{
  "n_layer": 9,
  "d_model": 96,
  "n_head": 3,
  "n_kv_head": 3,
  "head_dim": 32,
  "d_mlp": 384,
  "vocab_size": 4153,
  "activation": "squared_relu",
  "norm": "layernorm",
  "norm_place": "pre",
  "norm_eps": 1e-05,
  "positions": "rope",
  "rope_base": 656000.0,
  "rope_fraction": 0.5,
  "qk_norm": true,
  "attn_scale": 0.327,
  "bias": "none",
  "tie_embeddings": false,
  "parallel_block": false,
  "extras": ["local attention windows", "shifted keys", "exclusive self-attention", "value embeddings", "hashed n-gram embeddings", "short convolutions", "an embedding shortcut", "learned residual scales", "skips across layers", "capped logits"],
  "init": "uniform",
  "init_std_qkv": 0.0662,
  "init_std_o": 0.0,
  "init_std_up": 0.0662,
  "init_std_down": 0.0,
  "optimizer": "muon_variant",
  "lr": 0.00924,
  "lr_mult_o": 2.0,
  "lr_mult_up": 0.623,
  "beta1": 0.9,
  "lr_head": 0.00473,
  "warmup_steps": 65,
  "schedule": "cos",
  "final_lr_fraction": 0.03,
  "batch_tokens": [8192, 16384, 24576],
  "seq_len": 2048,
  "doc_mask": true,
  "train_tokens": 152900000,
  "steps": 10304,
  "dataset": "wikipedia_en"
}
Each number is 500 + 25 x the weight over its row's rms, rounded and kept within 0 to 999. Layers, rows and columns count from 0. Numbers have three digits each. The size before them is the row's rms in percent of the matrix's.

# layer 3 MLP down (transposed), 384x96, rms 0.0707, rows 198-270, columns 0-95
081:479509478502533491462510465467470519475459510521560513464488510512492496514464512531511536473520470519485454466515497530498499549483535510478516541517518545470521484497479511538514475524455505469502481523471520480483509480548484478534465504512520502468542462503497528519474519489493498495
104:501480527518461533478541552506502566481477505477526498503490501513501477479500475531526493506560494534473530514490473473481499468534470508469483486511496502475472511483490508468484535453514502473496516471510484472468490530492541508523469474540521530482532480523490497536505467548492492462
101:505512506536483488483492454517445494502473439477481442521502477552480498517513504448471517493463481482538457511504509502509508491487558503516430517518528509450474497531532461542504487493525494532496506515519521508495516522516480495496535492470529506510515515477513523516514489511504504522
129:490522452510462483527446501517528484538540510476474511501536510492447482500533470456525478488460533463510531503495516513472502500507515549507490481494500485474507509518547486530468491465470463502497528475519481491526491534552502511534491518524517517523480504498510533498491514444532474484
098:528482502513543511494547467498510522481539525526511490524528554485560500474447503485506512460494528504494527515487506458568499476498481482513468521484496515502497443474484504446498504465496483499509507511461515489516499496519519467523496508439490518450513477500524481504499498541484493490
132:487488507516529504533502475476532496534475479529528488511479476515510529533552511481518496496456460512500440490461473497507474509517528488540531503491525488486504504483497531473516451519469535501495529501503508506463520543533469461498491499491456484510513454522513543487463511543510448489
085:483502434512526508500530488506521469422543522508532483492497489462480476531481508495510506526511527471494455523516519532507499491512517491523530547521519517549474487539515485499511515468523509489490477518487449500492488501488448492502560481491505540481500479521488482503469520521453499479
025:521502535498555498491487502475479461531495515531480487490451533496481547474504515490500525488536542430464524527480520499484481520533465504446511506483516448553499539471530463508526483522524535511522495506491500504487488475509502513523498519500511519486476492497492473491475477448513530491
115:517514487516494524509493474494473493519498541549552487498485424456480527517531524522483530496513506508490502483474470467497529479544464530446493535475518488505493517549494468483537493496450466517477525473511515481476531487518476487499526500521467550480514512488481505503526510471507480509
099:511504477503491471503489541494460469516540476488459474529471483505509484489488537517469483513495503484506493518486496545474526467476515517490472493467502477512518478515512498554557540540528493449489477557493509539510502527508490469493432497525535465481508485544518487513504487483475478511
144:522437456513504533475543490509465490500483457529497519524479529499483504510503528462477510512475484506522488524459528484512546493495513501501551485481466447495481481505518482506502493492488547477520501509547466498529543514482485482560462471519511529525524533493465483496474492484530497484
091:518483471512445501449518551524490510520517475499505484511534527513492498504503505524488519493496491472477476490528501510476431425484514508536533513500518537512505509526462530486507480491486449486526543526504479518504523443460467506510502474532493513538511520513509472483461498483496522516
132:497537473441535514536506516506534511542512498492487501500491456532488514486482519537528479501503438515478537501518544486477514500483471504494507467465465507456509518491550461537525460557476513491529490509474481498524526538485513490483508451492525497492485481497504472500469493518534509486
103:510484530529484483483476477503521561466516467504515521482485510499501468468465477508481468519515525490499483490476484463475494513514460488504445521521504523531564508536521509470487519482518490475535529558489497438520481499435536490513509483524478507480480501537512536508487496509523494504
088:486466492531514498531508491492514506521510503484489465499485439521467534494500517513461497490473427524523491477521514539497494502555503514509492534460490488544509500449574451498494529512551531514487520475514503549489517489469451476494488489502504502528509486522517493480491493491492491483
033:505537480531490463535474544500544469497463559504482528478523508517494498505483479528434484514508479505509532500489500480519489492545494486493520473530559455527492534501512556507451490487477487506491505502520509476487513506523465494484462493501488530514506495515524474480490472454455499520
113:489547469515509502553500505528536467485501462518490510496507486473519469507511527508496465547496526497540476442521500477494494484492491486482546456493501499497513506477510524502562471450511446516482508507471512515551507478498509492522466539488451498497526522527474528482476511469484484525
089:510480550522535496552471511473479532530496498502475478458472520507497540515505526497519501533552465516505536488523496540489502458514528493499494462502514486483490497484463486508476475460519488461481519504493506485466489495513535516506519497449567497473449503542467528506505496509470469487
091:499526509507489484512542521494505523468498488551496531501518482475471538507502528458467511541477529564525491486484508495449496514463482483502494534505478530480540504485507492475495503495542490501467530466503528477542485470504457560518489509476446473483549504482496503493515473495493469489
092:487514521466510510439496488469479486509471502545496500493518506492489554545513467478524509491494519505527477455470495497456474497444517538497482546520484544467468481484508500491475511539516529480478475483540456524495520482506517506481476532502497520525509502521561521515489478469519532507
118:452510462539506491492483471486495516430527530522545475536500523514492460497506485511508493532493514479510530472481468501492473482527502548513482498496528500496510492537463437476482545541472523517489526443493531502486496491498516486536476527478496488532471474494492542491536508487503522495
134:477480435508513524491465545510523517520531519491484533519513521478498472471484506517494507522462497485520499536516504475456465479493517470471497456545514491512540478514537560521472496506522471523494508473536498542493498483500540459457501480503516480513467549493474475527497492482492471518
078:524476544475473472508486542529522466478511478534484506491498513522510497504564493527496523479480496499474520503477552505461493517493472492491515485520533501484486505481498512509500496526450522569445506465514469514485539503525485492498453477433474531491512511469492496516536499497537503529
105:534542508527478543471513556484478454454472460479502494516496467520484478466503471517485550502527531503518494505498507480522514478495470537475506494533523465527490493486548486513492519490510502514558486529522518517471486523498530507505537496503489469437521494476496477488461534467519492489
095:515539502494459488502527514546452500471505520489474487489492532495522500518467478466469553496495471501446526450501496501526469509544479522476473510530514509557532513516522510517514488509464517491473504491523529488495517496484512519512477492472509535476455438552502497463495526481492492518
092:542479499496496515496503467443493555489489499563529510495485489467543505514515490528478477495493510484483479513505480479509482483481530504477435491450505502524492493464506500518505490502538509501456532527453532471542502485532474500511515523488523490526498466494480464498476522557507521548
126:478541501521508490521454464490523435508478508520501479491499503502536505523550507500566474459485500514511491482477503490482493465489539486531498465505521497523484506512513492514482551531476501452467493534490497492517504488531486493499458495477481514520468558478509504436500507527529530530
104:531473465501497478525493413496505511531512469478492488516463439470508528489486487525525472511492518477508491476503500493517541485490500514545507517492527498467510429517537510556506512497509501520515532521498481510488489516524529493486500468502520508520514516521505489414521476494487482516
138:516455520468483468503482502528537502532492486492473485514522508448487484526491533509470487490483475496530489496520476532472512481526525527498521465520519486516461525506490525523542460583481465498519479500539486529516521486517507526504492525531483466476499511526490482471477499425476509501
129:513504544490486494484518472446543511503503499494516506494511473474459491540465475523507523497512541511524504462507477518474468500494511550480511520497485531481508506480503473516484488520542530464503524497514466497537442466496493484525458542544544464479506511485525454524493491460535493526
092:494491469482490528465490550511478512432500477542453452488492509503475535528507534466536501507466538510547463517486501493462512506485526512518493500472488519484504477496441519503498503543515498512495485502519473555511501524512500492500485460470516521508513511536504461520482484562505493487
128:504479471526474538512533490445482502449457453489503505525475536484529516487534494553488519486489496479494504450512484533488488488492502528520512506472487498545515520531514534523507528469531473491514514511510492526499507538422499532495513473496471501517494493463481490525533498505445516486
057:499523451478544461526543506470494504477492492494514512468524493494507533486492534538487485530454497501556528508505499496505510514493500524553530501503479498460496488487519473491569498524495541483483478501531465494482518430528504518480498494502499515462511479491531521497502462508478458452
130:517504488527520463515515497522509489497499517518487490480488492514471528472486502531529522477470482544487485497431519522516504502499497511480499499495454550536501494488447469520516454476442484583486510523480482470518491514472523490497494490471523488517514503459519482513538543530536487488
128:506450500511500508525540495541462522498489517499505470508485524468518535484484502450501533507498522522512507519523509502460469466472507522505506490533505484474455498472460492514510559495508503505497511493453452499454497498523538503488494533505447563527483531539503500511470500461538512489
062:534472512492485501518479471481477489533502497476533520488504540493512489465521480470506512492510443533509498490547486484476507495480493542507500497536513489542505564481508501536523523527506534465493499443480519484502499525483498521495535455448505461497506470525518502498528538448476522457
074:457512509515504507504481481543498510547477488474521555525545515512464488530480513545507485457500508465486465528477505511464521528537506529502508469508490471519468484502488480504494468477498493490475514491421521481468505574481541471485505484481529505514500500490529521472517529503503508522
088:494553468474481428476480533471523544450523527529476533492526503507506497549488524488480483488465448534481486523513516489472518533473507528478485499489507462496502470528468509496507486508520505502477515494489470511531486489484528536486484489499559465512482527522523474470519522535484508508
067:515498520484545485487515468437510471509477469481469445483482539508502502496481502487439483525491539525494502475509492527492524503492522507546477525473505517517538523516523482476477488541472522500504532489508502517521554522496504492476515536481500498531512538514546464485481457481441497482
120:486485532509494504491502524514477540521472503525531549532508517521525515493498492485521482507518532497451465452507452521481539531466505461532505534498538487515481482484498474516483476468488492511531475461530516509464530460465478476488492535487514513487492476491535518546458527529457480496
110:500490512480525499542460531497480508490538473477497471522530490474488468523492517501539507507467508487451493496448500482506495507521492552536512429531480480494499484519540438519500526481455538502546523484502488490503500480478535544485517509500506490520488474521478524505469537485507537475
124:513497489507489572477553488433483524497487479517507501491507470465455499464495473464518528478525508521469532465511492484498469520474501484431490526521471519482514532506484504509498518519554497524542475462507513510523482505520490483542480518518476522489519503498532507506508465469514530522
039:469504512455508529535528489504454512463496473512526484512497508489476536515469558492506497487492521503480481488506491466499524462526469568511496491460501458482471477489533494492496539513488483522535500506492481463530491489546514543474467493567475535487528498526470482499504536500492487518
141:491531527503503493528457490517467504496529527522498506530546527468475503523461526522502521529482499470493463439501489505507461520512475479516494490553498491501508501482553501489528456500528493473486529470485531516506492538513453530471520493509509487514469445483553478459503460488504518490
086:492513491496512484516511511452503485543510522471509488501469483473500526530526506483554519503533468536545477533524493538484456503476527508517482500505531470493476501495544478482541514487528504541526499473460501551463508425507480505472511478478467489485501503464511512472518528470493476523
132:486481528509499489491468468500492532468494496517501489499523544501539511464482514476479533470542504542485494557513456529493547483518549533505506504515448498501528460469534556468500540541479487502527514527501454486480470495500522477499475488481531485514507484468494528466486485502481486496
081:494471488486491492542452501481487498499500514510521484520542494478505474478515490511500477527450473463528536455464534537496504479494508558529505501537498452509473497487495446520492478508507488465482477521540503519514548523509548512476524471500499494492511554494527532475482542486499508462
082:507500492506518537488469532536499464518497467460480475483501525554500543511492455509475506485493481485487525516536482524534521451549472499495484501478502464525457534522514500499518497523523477545500480466509438502509498456508554519494492500480477486498470486486463474528545516510503503522
060:486538486511520519518462492513504445477492480490522476510478477481509553497526465501453517510510503506439518524479541489475458497512522501519474479516509499534546508541508509527506484484517516497477530535464488485473485506505513484501469482497445512505487537488469526514531526510496577468
118:476488537512484510463530508502498490493532492487472487491486503510482489538542443541464504481525468492508539467486467512512496457472530499511493535498484527462490493522496458465516511492572509542536486527553493501465504525491483512488496531530464496481509544519489499512477490516463474531
033:490524482492503478496481519509527509520492490425503493485493499465461505558479531487467497486520489486502537503486522529440495497533508512505517502501520496505471539462482482546503474501542481518522503469488547515490545517450547483503496530487504455503496553490500524515478511486514519447
089:473505477514495460487490542530478512493526506495537475511449476505542528530521501515464492472468455494559508496514509501475528497528496470516481507483456486506487518495518520486476527512533524509482545511526469497520511478468455469442503469537488501535522488482500538476534482468494525529
117:547494516451506546530493541481515524527499525483488507497498458535436501493512490464490503482502514496503517456467529496507454478468510530481510514551504503475528540499526514500519510509477532468531495495504507521465531464474544444487497486515509483498486481492516471511497531531476489448
092:516512555484503550475533518475528464497498491519479510481538505522512477510525456495506515470510497505532467467503509509500484505520470478532554496465490531457512504502497490524530499439513475464480559512506485487484484462511525513515497497529492528490502554498508475434522485538496473495
128:519451556529504501472520482489490527481504484462541461498516542485488526518480492551455518554524506482499468473527522488521503502492520500517485513481480478509508514496467533509498479471515472489469486466555478520484527474510476471524458480478504490491515516550558494488514506513529518471
116:517493513481543504492530489533468504480448511497537493533519489504496473480495498521524525484537488502483509469498472514447521473495480520440435465492498497475488471546491510470500451516541539477462493509498526530485515500528533502501541496524500501481513526459542514501462501517467519493
076:480538471515540541475501476489477534504500478486448496534487499546528513447452510468470462539516487494461507478464486507465507499485488518545481535513539503520502524456488490502547510495503509499464522479493528459497495525506453538515494487536492499530512533507504495499511501525473512467
119:510529497489527494471502491529518505535501506507496511489462484526491504508466507490497512475510460486488487534441411493526524501471530485499460473481483506470506488512503524500510501488500482476526508471530479521479483525568513535529468494525514494513520522517488489536501468486553455558
097:481510529522509528466534488497506512489505506528476484538476544476489476519485494480559527486529514501504424451529528492527504480479478489511537531486512522454472509487518493501505534484558511528504520466499467504492494453487484494489474517455508503492539522489505535444474505512505515481
087:511492502503487505529495514545449502492527536511531473488494455475536487470483549515476485508531494548515529517515495460522528464518501434525521523526531482501480485466537501504497517502497473489520516486485481548504479554464476479484468522501489466479522529509491520452517490478463515502
111:524485534539466485516489505460482490508510528451500517499492541480450527501514497486499531497485517492489505513504487495472490526485499470463494512520490501540519521498493544504506518540492466498498513500526517498459481483451543478429470514484484520558537539462532548478529478486504509483
101:523500565493487513503521485536486524482483494476535535507486494442486455477506456493493498517518508494523524466523495505534477486508506524483538502535475457528509488472497471513537520422499518514511521521487506479439494557477500499512517492497490509453456500481509493536507523483526492504
111:515497546547511521467534485547474495505496468528548499526472484479508469487494497527499492525512502475473488482473526478481518505475528484478444492457502496522524436513537490500547485451500502499488526516471475506496512509507517466526528493499484516481551493464495512514454549524491526513
095:537456537511496438472539500512507510509533486482504516490518484509477518541503489523512503505511503475527483502504476487448456487502541494466503493487504507483422528510492491503533483501501509456477523508518524541490523501540461512508459481508462425511490510523518507489543498495510514532
098:492473505452562518486475510541505500524499469490458482505508510494495442530533488493506532475538497539489514476489504480516484460513495532426486505533474523468514502507469464535464478515490488508501513504488499484540511502503524509496536507494517530551470549484537494473457486502505514512
091:469535474524459504478481506509509506513530524510526494492518500518522506552477502475463486519508512504565481455540496537497456502493514469472502489498514489462468505525513497543535492475510522510506493483477498530505486499459469517468512501470449496526479501513452523507545493521516528430
120:509491473504494493490548523518463545482509472521486495551505520453470538456488475508493503485528466490493509500473470465541514478488487553512530498517459516489508524486520508508478515501491494491529537449544466500532483537438488538513502495501503490484485474476493520519493551498545498511
044:484481516541494499514438503502485515559500502466464477516517442469497507539494511515535491491515499501531471514524458484495494474480521503498498502484498505510526525511531508519527493470523476472533544520467485505462545509543538495491459517432496499506501513491476490547463481514492480470
118:505519491483528510486545497524491487495495509489498509467520555480450504483538513500469491512470534522537508535498515475483480507502483498481515492557459517528508498480433530529501442485488499459518484530552512488450477521516519470477541534494493485515493468498510484450516480486519508489
093:500517482497487518511488519503470444448491484471520497488522479505505509516504541511494494549489429497512479531471524514481534511526530477510480541471484475521471479500485504524536503539528493486497562492509524533486490484481479478492484507506496518471505501541445453503558535507504500469
102:482521515549512517535462493501474486526494486467496471462508491519484521510533503512476493503507506486510468495507452561475554446495502533496469459504470504515494504558536484463483512520482515506512461502521489509516523486485555511480473488475492464514518513493535518509503547464457524511
097:531523528451490523484493492449479520499460494472493531522524524438487492504519495477474505461522518482495483520515517545516493511510522493493474485497490472476494465493507472500527515512511520541515480495529501511532463527495568486511445515516539490465506550502483491525494463543453512494
106:458485491483487517493499443504446499486510472496507457499494485531483518474490553472519541533490490439503522509511485510497507516481482499536484532469506512508483474530513522525494493553486509519459507489516465531511508456520527485510477485467551486452511540531481492528511524510511448510
# layer 3 MLP up, 384x96, rms 0.186, rows 199-270, columns 0-95
118:507464500514462483438431491522501514529495478477525450486539493496499463531513480493527508541518455518511462489529521492517499500485483493503501507517489547513530497512501476448510478517505468479508538486515485482503517490446481501482467505520524509477530533497512554494511474532490477455
096:521509496539471453461462465492502508511508551490515511514536503542532505473499482494507519515487492510544477486513503461449515545514557503570480527500525518477505525507514464518473477509533449477485478473513492511467508470503494488483520498483461482517474491489481516479482460513520533505
137:514512504488484477505496514518503496507536517486464520468520506514457511526511424484473463458506535504488517508482494526505499479479542520459477461489508513478464475510562526515500504477506473495491523486500464496508503496494514495514524509555546528506450538477558523490542496468485478478
111:513475507486525467490504493535463513530547522471519525462482499471527516515520530468548500546506489504502536518480479503515529498497502528484513500527451525499472461461488479470496510452487442485484535502478536485543509475455503467512485519515483528490510513503519497449479515480470461492
132:476497482530500449541485501496528488536505519542475516504521484493523530516568557514463497532514504487534479481442503486510464491520475507486518476473522487463505478509464529516509489517484531494529556496499523501466536511498475498465485451465473512508482501486521534480480506525498477475
096:479500521443476509481475488508508486537496508506472494523485464498517492532510520521539484492470557504481513517479498490493483450542489537524496517478518529518542468471501500498520479490514503495536459532485524475536493477540466469461496507496544472485490442491562498505534497518493513536
034:505486510487487523456475509524484445520501479520503511468540548476503556459503548488502530485500544500458481498527505481458495514508537501483540504514512442495522521518480496517514510562501501525547498479471522505524503457545507534504517512492484518473517496477514510476500483463517470500
112:522504487537514468479506477522493522506535528494528492489515489429461529555521509490515522537466500508461516494454477517514522486513521509492510493509523490515507521521500522481469507505505487491477490505507460508438508454470547509505579528525482512467476451498481468486511481495486507481
082:506491465519517478521486523490482487560498458482485490478529483489482522509487536465519536508476513527488549500512510493506482411482512481529514522498514504524500487456497483458492541545498498479491482493504505559509480540559517459484487519495499505514535484517491514534537501475499489476
135:478497512492479498465491504497493546526503511513490530489488516513519508534520515499446522461468466461500482554473526457510490462504526500481520484494534507460488485523510553487453467477532497470525509511547524532538495507498475485547445490515510510465521494467547503512505485476531498505
093:493476488517458512503532454502548507457546552474502532491480526537509438501475514516472508483564494525495495494488512521457492462504477470487549498517512482497475453515498466476520458532486463511493516517529493506494510496486527525479529489506495494544499528540502494489469494482500527500
137:492513507433519478519491451498512498559510478523459496512518464532523534510511507525513526496467455511481513459480548532498529484505472488509496496423442524464474505511500509548494491526486493486526522511494507493493486515504498515514519483474451520467486487512528483493487503522543500482
105:453478489488514562477485500480476483501534479551520480487502479506513497533506468486503545489466494532512507491475522498453483487480498483527506516480506539458446513506506496517465488495474506526484540496506496485476528474515501547520469551495484510505507487522467548448544470489520529474
089:478486495508466481486492504480504518494541553524513508474491502537479465504504501464526478455520451518553443513460543476513529507527465499474513487503525497493500518433512478476544504487509529550522505491536516474521503487515443503509512514516519488537462475527514499484492486503483501486
043:463474499466530535493469497488520465496457544476522465551528493474491511512474515502521499495492532468478470508494551512486511522496499503484520519523527512499548499512528478503502537471477513468479535434537540517483486494508479464514476477455509472508524551527483491528534505497482487518
113:497536507494515496545484520492511463448526477476489544484467459455496509497523498494545451526518484494505465466538516498519502456534541506510525444510453530492491493478529532485519493493495472509498516497483538509506488495472517530536506524470487469530515536512473539479513481477493535498
094:527477490547532494559461485482479530540471469498533478487487554483538525496519485522518475511515468480470491515530511525508509523504503475497512468559500512485507511530465535479468505487528479481451474503499484532503496507496484515480472493451492459491487492522510438480485498516531520526
099:535516522485494499469493436490504493484526508511507508488506524544557522513523480483556473442518474516502517481488501474566466500541459512480506511470477473564477479481508502490494528472502519500504478532484494527466506485486525458483508486518518485466477513485499503488512541495523533479
088:469525532470508549535486504493484545485506551502506492503478477548499509469505507542490526482470502524480528493520488478497522508507458478442462500482507511485448471487504526506525488522514459466479516506517537467513503519482507532487503506469534478495501502505473466509486513484416475515
120:465537474496551472521473512493487518458484489512505492498508499508524496535534487533503469527452512478514526461465471496490531501536527510524458487500505524465512499492452464478435554513467488481461542485524526484440502510506483491521507483490498511512478492496479502507555507499506522503
125:510479478498563506526459489536517517547525488483460517497524522487501497492521501518480463522469470499514504515497509498517472502520529471502469446539542479518537504531504536494517506492500463534498522495531475525510459484495497466506477475510454461527499546460516496489515511470478450533
082:500494481472507530493506483539460530509483509500497461516461483462487482507450500454493498476511514509516509525539492513500506544497534501471487505474491490516537521510519443470512460490512563441475512522519515456520472512526546504528539531526483490511527509516496512514486459509519462477
103:528516475478455516478495552485494495457507475497477485500474475504473471485515522566477529568535545488511504532494511484471528471514470528514515450496531486501505468475535502484493497496485475531510519511499514493539482481483514530456481507521491492468518474486530531466488501444518501516
102:472550485478490535488514540506503510524447490461473518475507488478483485528472461504459468507482501472469501517493519488454505504516519483506486498516554525504537503482514540482515484513476507523508503496514550499551507449518518526488508494493518520454479442543500502443522515494487522520
100:509534489459490488485476523506527521506484485563450528507564518494474528503476486525517502473488512532514489539501504488505493503437489465496532508527490521469450475487454479517530528529493508518455495510549513490528484484510489547482469492471512500504498486515505487515523542493547513481
129:470545484524501497543464489512503443511479503502502507504513502467505533518526498540528463473478485458498502511426513524435528448501507488489495465474480508515483496516498499517487557539491488469480510534509498466517523476522517508491500491478516515483469544489494490459516501511534531475
100:528473515450528548518485490532477485465485490479464500479547535419473493537503542506533545496505511518479499467511488521502519538515526497478525485476524490510495469519492481454549509544499511479494457520485506497531493504497479507507484481505517482471463495542508476524488516523483501528
147:480440498472483462506489499529529461513507472494492530473518522494519447562509520511486467490515479501514489499523482485521513481514498575479527499481500493507471525500462527509550469562477523532476521488534517471535549505490482484499507492489478459466534496492471501516494511487502501509
131:511529543468491478500526477480501521524496473505470526512503510527472512515472490496490500507493512472543493489535463501470514500470531503472493497439524514478459508493516456516497488543482475502505531492492499503546477426504503491488469562559511489515513467499541515520479503462530503536
094:465488509484536487537465495514509540487483490527473475476517488467511506522502506469507468492478512503565502538507469502476566500497489525525528478530483526489492472516493523462503460472517548510515474482527485488554449480493480487493517470468517544468496509526511452513526519526491497482
129:536465494496490532535507511460525508540462498498474521473490527507525491558529480463528447516529505448498486479510514557495527502495517540499504506503488485500444522518499488475472504491507485469468511508509493487519514527465497498489516452506493488503523462514504505538521474488437476545
061:530498524492514493544496514458523481503483495513517515473464469479486541505508520484497512514494494502492498527466491506527483494555486492479519468518487464546500514475542455482508536505547514506552477494521538513497499542479487469555488476503493436510473490493538516534516468482454487526
123:524489483533511453570518477536516519517512500520478479482523484536465546503514496483517560482468503521499481479435472510483519485484491493493512480473486535476484505482475492512510452486473462549498541507474501486493519462448515499499485505513472476480524517491519484492549493527523504496
106:478493497515468470521523463512499547503526548503501472489506501515518516501513529475499475498486570481499492517506529452497437525537476508558494478527477507501522489511476526501504513461468506529494510476478505501506473464492531517509501464535445523522473493506549499490475484454520490533
070:510480468480468493536466481499510506545506515482505494490549557491509522507515501492512507493496451502515513477504468490473498458487465519497514503520507490514513515460498513557471491498480537518514503463476470492520496496438502531510555454482514455501530514514538498497520545453465540498
078:523523531518486488452524492495490480509473487506493506484481505497505506522498509484523522526525498521480506492551482480519494498513422499491519503564493516477531490503505492488506450466463491473521509532555511474520450484505517508494465532535527504484509550533532523488475448493471450502
087:491489482531473504497567476549531509553481485468527498473461485531488458494468515482519521504545487491474545468481476520502454501501497444502518457522517500487534506510493501493458498499520488496501510473465552519490497526493520495481500525480477501541501506460479503531489488472542531513
067:486504499522462487489490552467562518502492511487531512485457483473517448527507498517548461506487527524494465546454525491489514471501511455492500495530528491487468544463494504504486521548492513494486496499507483484525471469511491447568505526509478498496482497481519454512512493490492528499
116:476495534502486448537509534505486523498496501512507529495516506496474518536534540500500486530474489450496494456480472539448535493462540500521504493504545520520469480529501481529471487474469524527534506455517563496495500471500524470483502561498515528483508489478512515514497475471488483475
123:528515502498498490504457479520521494448525524492512477500531491464493490502460497526538541509543495516509511482503487506480511455497505465519482476498513513505473435495526502512512458480480533511538527538521486491507484471471532488502568455485465511461477500543499531482539519513534491470
128:529431525474500470485503451474539505517497507524492486485481435480489476494512552528500502491535473467506521487501459498490490543476495461474513527533507527482525542472532490500501461508514501486454500446521535527504470488527505497496502491512471535523494462513527482517496504485531487519
041:502477462536499503541481514454539523517469511494523500477549542528515483474491485540486493502486488492525496497529493463491495519494493457488495524542500505480490493496474476468504452507559545477454530522521459484505486505518483486502500469521527524478530518469465525457489474525471537480
134:526524522514475457539477516543477513505532513514500473495553477488515531522497540531494525524476520504488515469529494528504497527492511475514479457552495489487493484487531539508513460498524486492511505455506498501453502528489483542506507494489474507479489469450564524448519456490517478496
087:477491500514488516504519503482483489534488544489513517465435510517487518483512454488495500480496484542530485502480510501532490472479500489520520504492543524488472498519495464509562488502508511562500498481542531567474474463498465511504519487478495478466478530464544497457528485519524465515
128:503462506484524451529466485513510522491501481515550501475531492528508496496493524475460499500525521534512514538518494539518527489507547513496500478483520534484498472495516530474532522553431468507496502480481471506458465503508527537460467504495480486510498488489503546460461492510501449514
087:513479520500523509495533460490478430481488509566531535501542439516488470489489514468493541458458515465483521528484474482472495506489517493528483462520529472499504531525511489516518516502537489491496472471503558534486526500498517521511530487475502495522511519506522531494513492539522481474
085:458441521508483474535512510488481493499509526515512492542483510507510495482470495495483537492474551515490496511523527493467495549476516484507563511447515519473509500528496522516456490484509528445490506512505563449511510504541483488535472471538492497500528491540480478476480490511485489473
066:485478521502498482470482482502489488481495524435536530470494537451461515545517532507487496443520533489494468482536465521472508529511494463500473530485495484464509521487512518513493531518528517514456465477512487489523536491543502517511504509504537474490469509544490528525460517538504474522
108:511503517504491502510467511464518479506529464501466543526478486520476494564539477541510495503474475470507510518509497546485511484481516511528470484454480497462531483533506471514473478467517485531529524525525512507499510516482501493534522535493466525467492528529496481511464534447487435508
040:504495536474518488495488477482483512555542547515468457479460480517470520444479505516488520506521520490524516483507544512498513506487463483510514517537480488503524540508524511503499521510498489525480475486546478514490527531526556474538492493530527525523466467530462515463536516532468494506
094:527500499548512485482537492485498503508520493530480535422487499530461487534513552484528486500503517553537475525492519481541537498476498488512471486479528482496509483482528456504482490503499544513507518460509513456503445511513477500501523473529508491518508516524457512503504510515564480496
123:501503484502500505544510542497494542526483548495482481476494529525481490507518502497510524531515514460514537496490500542486506469451475514488537476531528541460489501484528542496500511494447535505474531490484481499491499435442550473486517466482469454485512496512517477488488524519478507506
096:459508536496510501433477531517515522509499485476467528460489482463471527471543485513475485520509503472503484509491537531509515496489494529532520500533516504465485502510506473530511480481491470517436519514497523520521469478526482470469477517536516550481525526471526460454506490474524474478
122:539480551509533473490482504501499508510529462431481486480529535475476511523519475530465517539480464504480472503485491520529545491464540490515490477497482458481504517501481491536495501479495459487503509476534514487495525472507487477536484481472466488505512499507560491479502541464548521476
099:495504455528484470560507504502515471544528505484496513453480494503502502533512472487470469539455492493502500513467497492556517477522489486537549524523460493500518537474526516485514547493507490512529491507493507469480473479495452486439512529533531490490503457490473487503496518466487530482
076:518513526510453491466464503477523465520482539505448515457423548500503524535521522500528489501500492516506514500479465548509508486493508522469542531471525462488510484517486498469496504483478479499495496505496539525477509503523474531476501457497482506520536554505511479499461484491535463509
107:510530502455497532482479471522504523508531501529495508489511525521502490569505532495464539507496472466487498537443487492515518554463522496522473489475458475469499488487511519505485485493494444546519542490493519493493503517523493483493468512511523463481465471513522505521478487445494464537
092:504450521460550529491467467563484473481498471501467512469498462498533532512508544494533497493499502556516499437472483498485520497528496503504540524479492511516508472490494523481527509497501485464537491517492524510466468475478485487463498516510496470473473513525521537444511502465496515498
091:527542493551490480554498489463449552546487487526465504464510504529527505469534496463498460464506512513521472486487476485546515479469511476478469522484503478488511526503537487487478508538511503476508513474522556520527486516509490474479525516510486499481496468534484496529495506537498513459
114:502502520546511476518455508467502479499476499479482502482506511517446553505552469491524500516488512450504496507480492515500500500507495470472439515483523535497515517485498560520512492532458482520521496525495516468512473504443487498458469482522524493511520554503542531485521509467483529524
106:495504482499551498510530550496512470537473506512504482490445539502530537534480488490510523497447486485468486555532501490479516448461526481532508467481488448503479523495499527502495473514481468511479487510505490455486495519491518514524548483521490489525499481520502547521530481546488498525
105:499482518506485501518490491508475502502476544485533501531540504544514527531513483538527428479534480497486487483479529462448482555458483513469484484480473511511513453478523532484473499484497493524490536466485491527534508514513512449503506471474484480510459500475462507508483514510502467467
088:504450527489494474490514484502503459496519565523535483521486488484529518445490504502478517473513505521475469505518485514465556523474518496507520512503518494510448535475526513493459501509493507508475451468506467506522530482472516484475531495498464551497471545522468503523495517546459498491
095:509462523496524508541519436494488494460464493509481475510479521544511459464488472496481541488476498508507494522519520485430492481505523492506519469469511535490483510492472483445492477534520476505521524489509480487517488495533555498536516537469453484525492499513497514459524497527538500478
091:465508510516472499481494546516512534503497538495463524480487477495502513537504514470515480507500514545489513455507464515487564504504546419504466459509544521486499465528462503527507507526511517513514490500468502501478490516472520514466491540445483489503513487490470515489546468486515513487
121:535485459491478455475504480552511549501524521506503487541481509489486501479499498522501489510498506495481511461517488481473514506526481531512510467474519523500543572466522488456481528530449468479491521479516509509505462482491478488514508498493480482463491478507493468500484544460546486558
050:462481510518535478519463515516503469514499497491513534467510493509457489482496489531516501522501494468554509518489534501507484486446506509546531511490522512522508498507488550488544456479509474543525539518506486493493477488523485468468469481457470471483512525434497479496457543468493521506
124:527521511512504494504510530521467445516504513506481533521530536496472491492562490468489479464493537492522493514494524503510479525502457484467475480537453520474494489493446528510484471474513477483494513520547529474520478504513482452467506526456503544503487509493540518476526481473522530534
094:531489484490430502498501539453470469546491476492530475542518486510512464514484557488490454506511511518475483500512486483516516487477507478498470510475515510482507520494504530488519523511506489507498539513477506483530499500502473483507465504531521553509507536537483545445551513508516438502
109:483495505505495507522468503470485513539527489522524524515515545495518532529473523505534469483524503558497499483506507498553518490526452486530510501509507531479507504485462500507486481515442508492489462483435484472486497491486548462534476496493477506546498478496560503481467535482512473533
094:459559492489497492486494514478518510453543499530527531470518442525501511520513499541502475485497513514463471501516520478442483476495490496465541552473487489526511519501492497487496464457482487491450536502545533504493463475488494492538492484498532471470487531520529478504509499510473514476
111:471509480515533476489483487480460499506528508509497499470502534522495511453490491479508480512482449447484537471470470544507515510533521522544475481499505507494516494502511551491464536546459501515492537459545474510510505460515483524526505497478488472451468485507499531548505490505544488507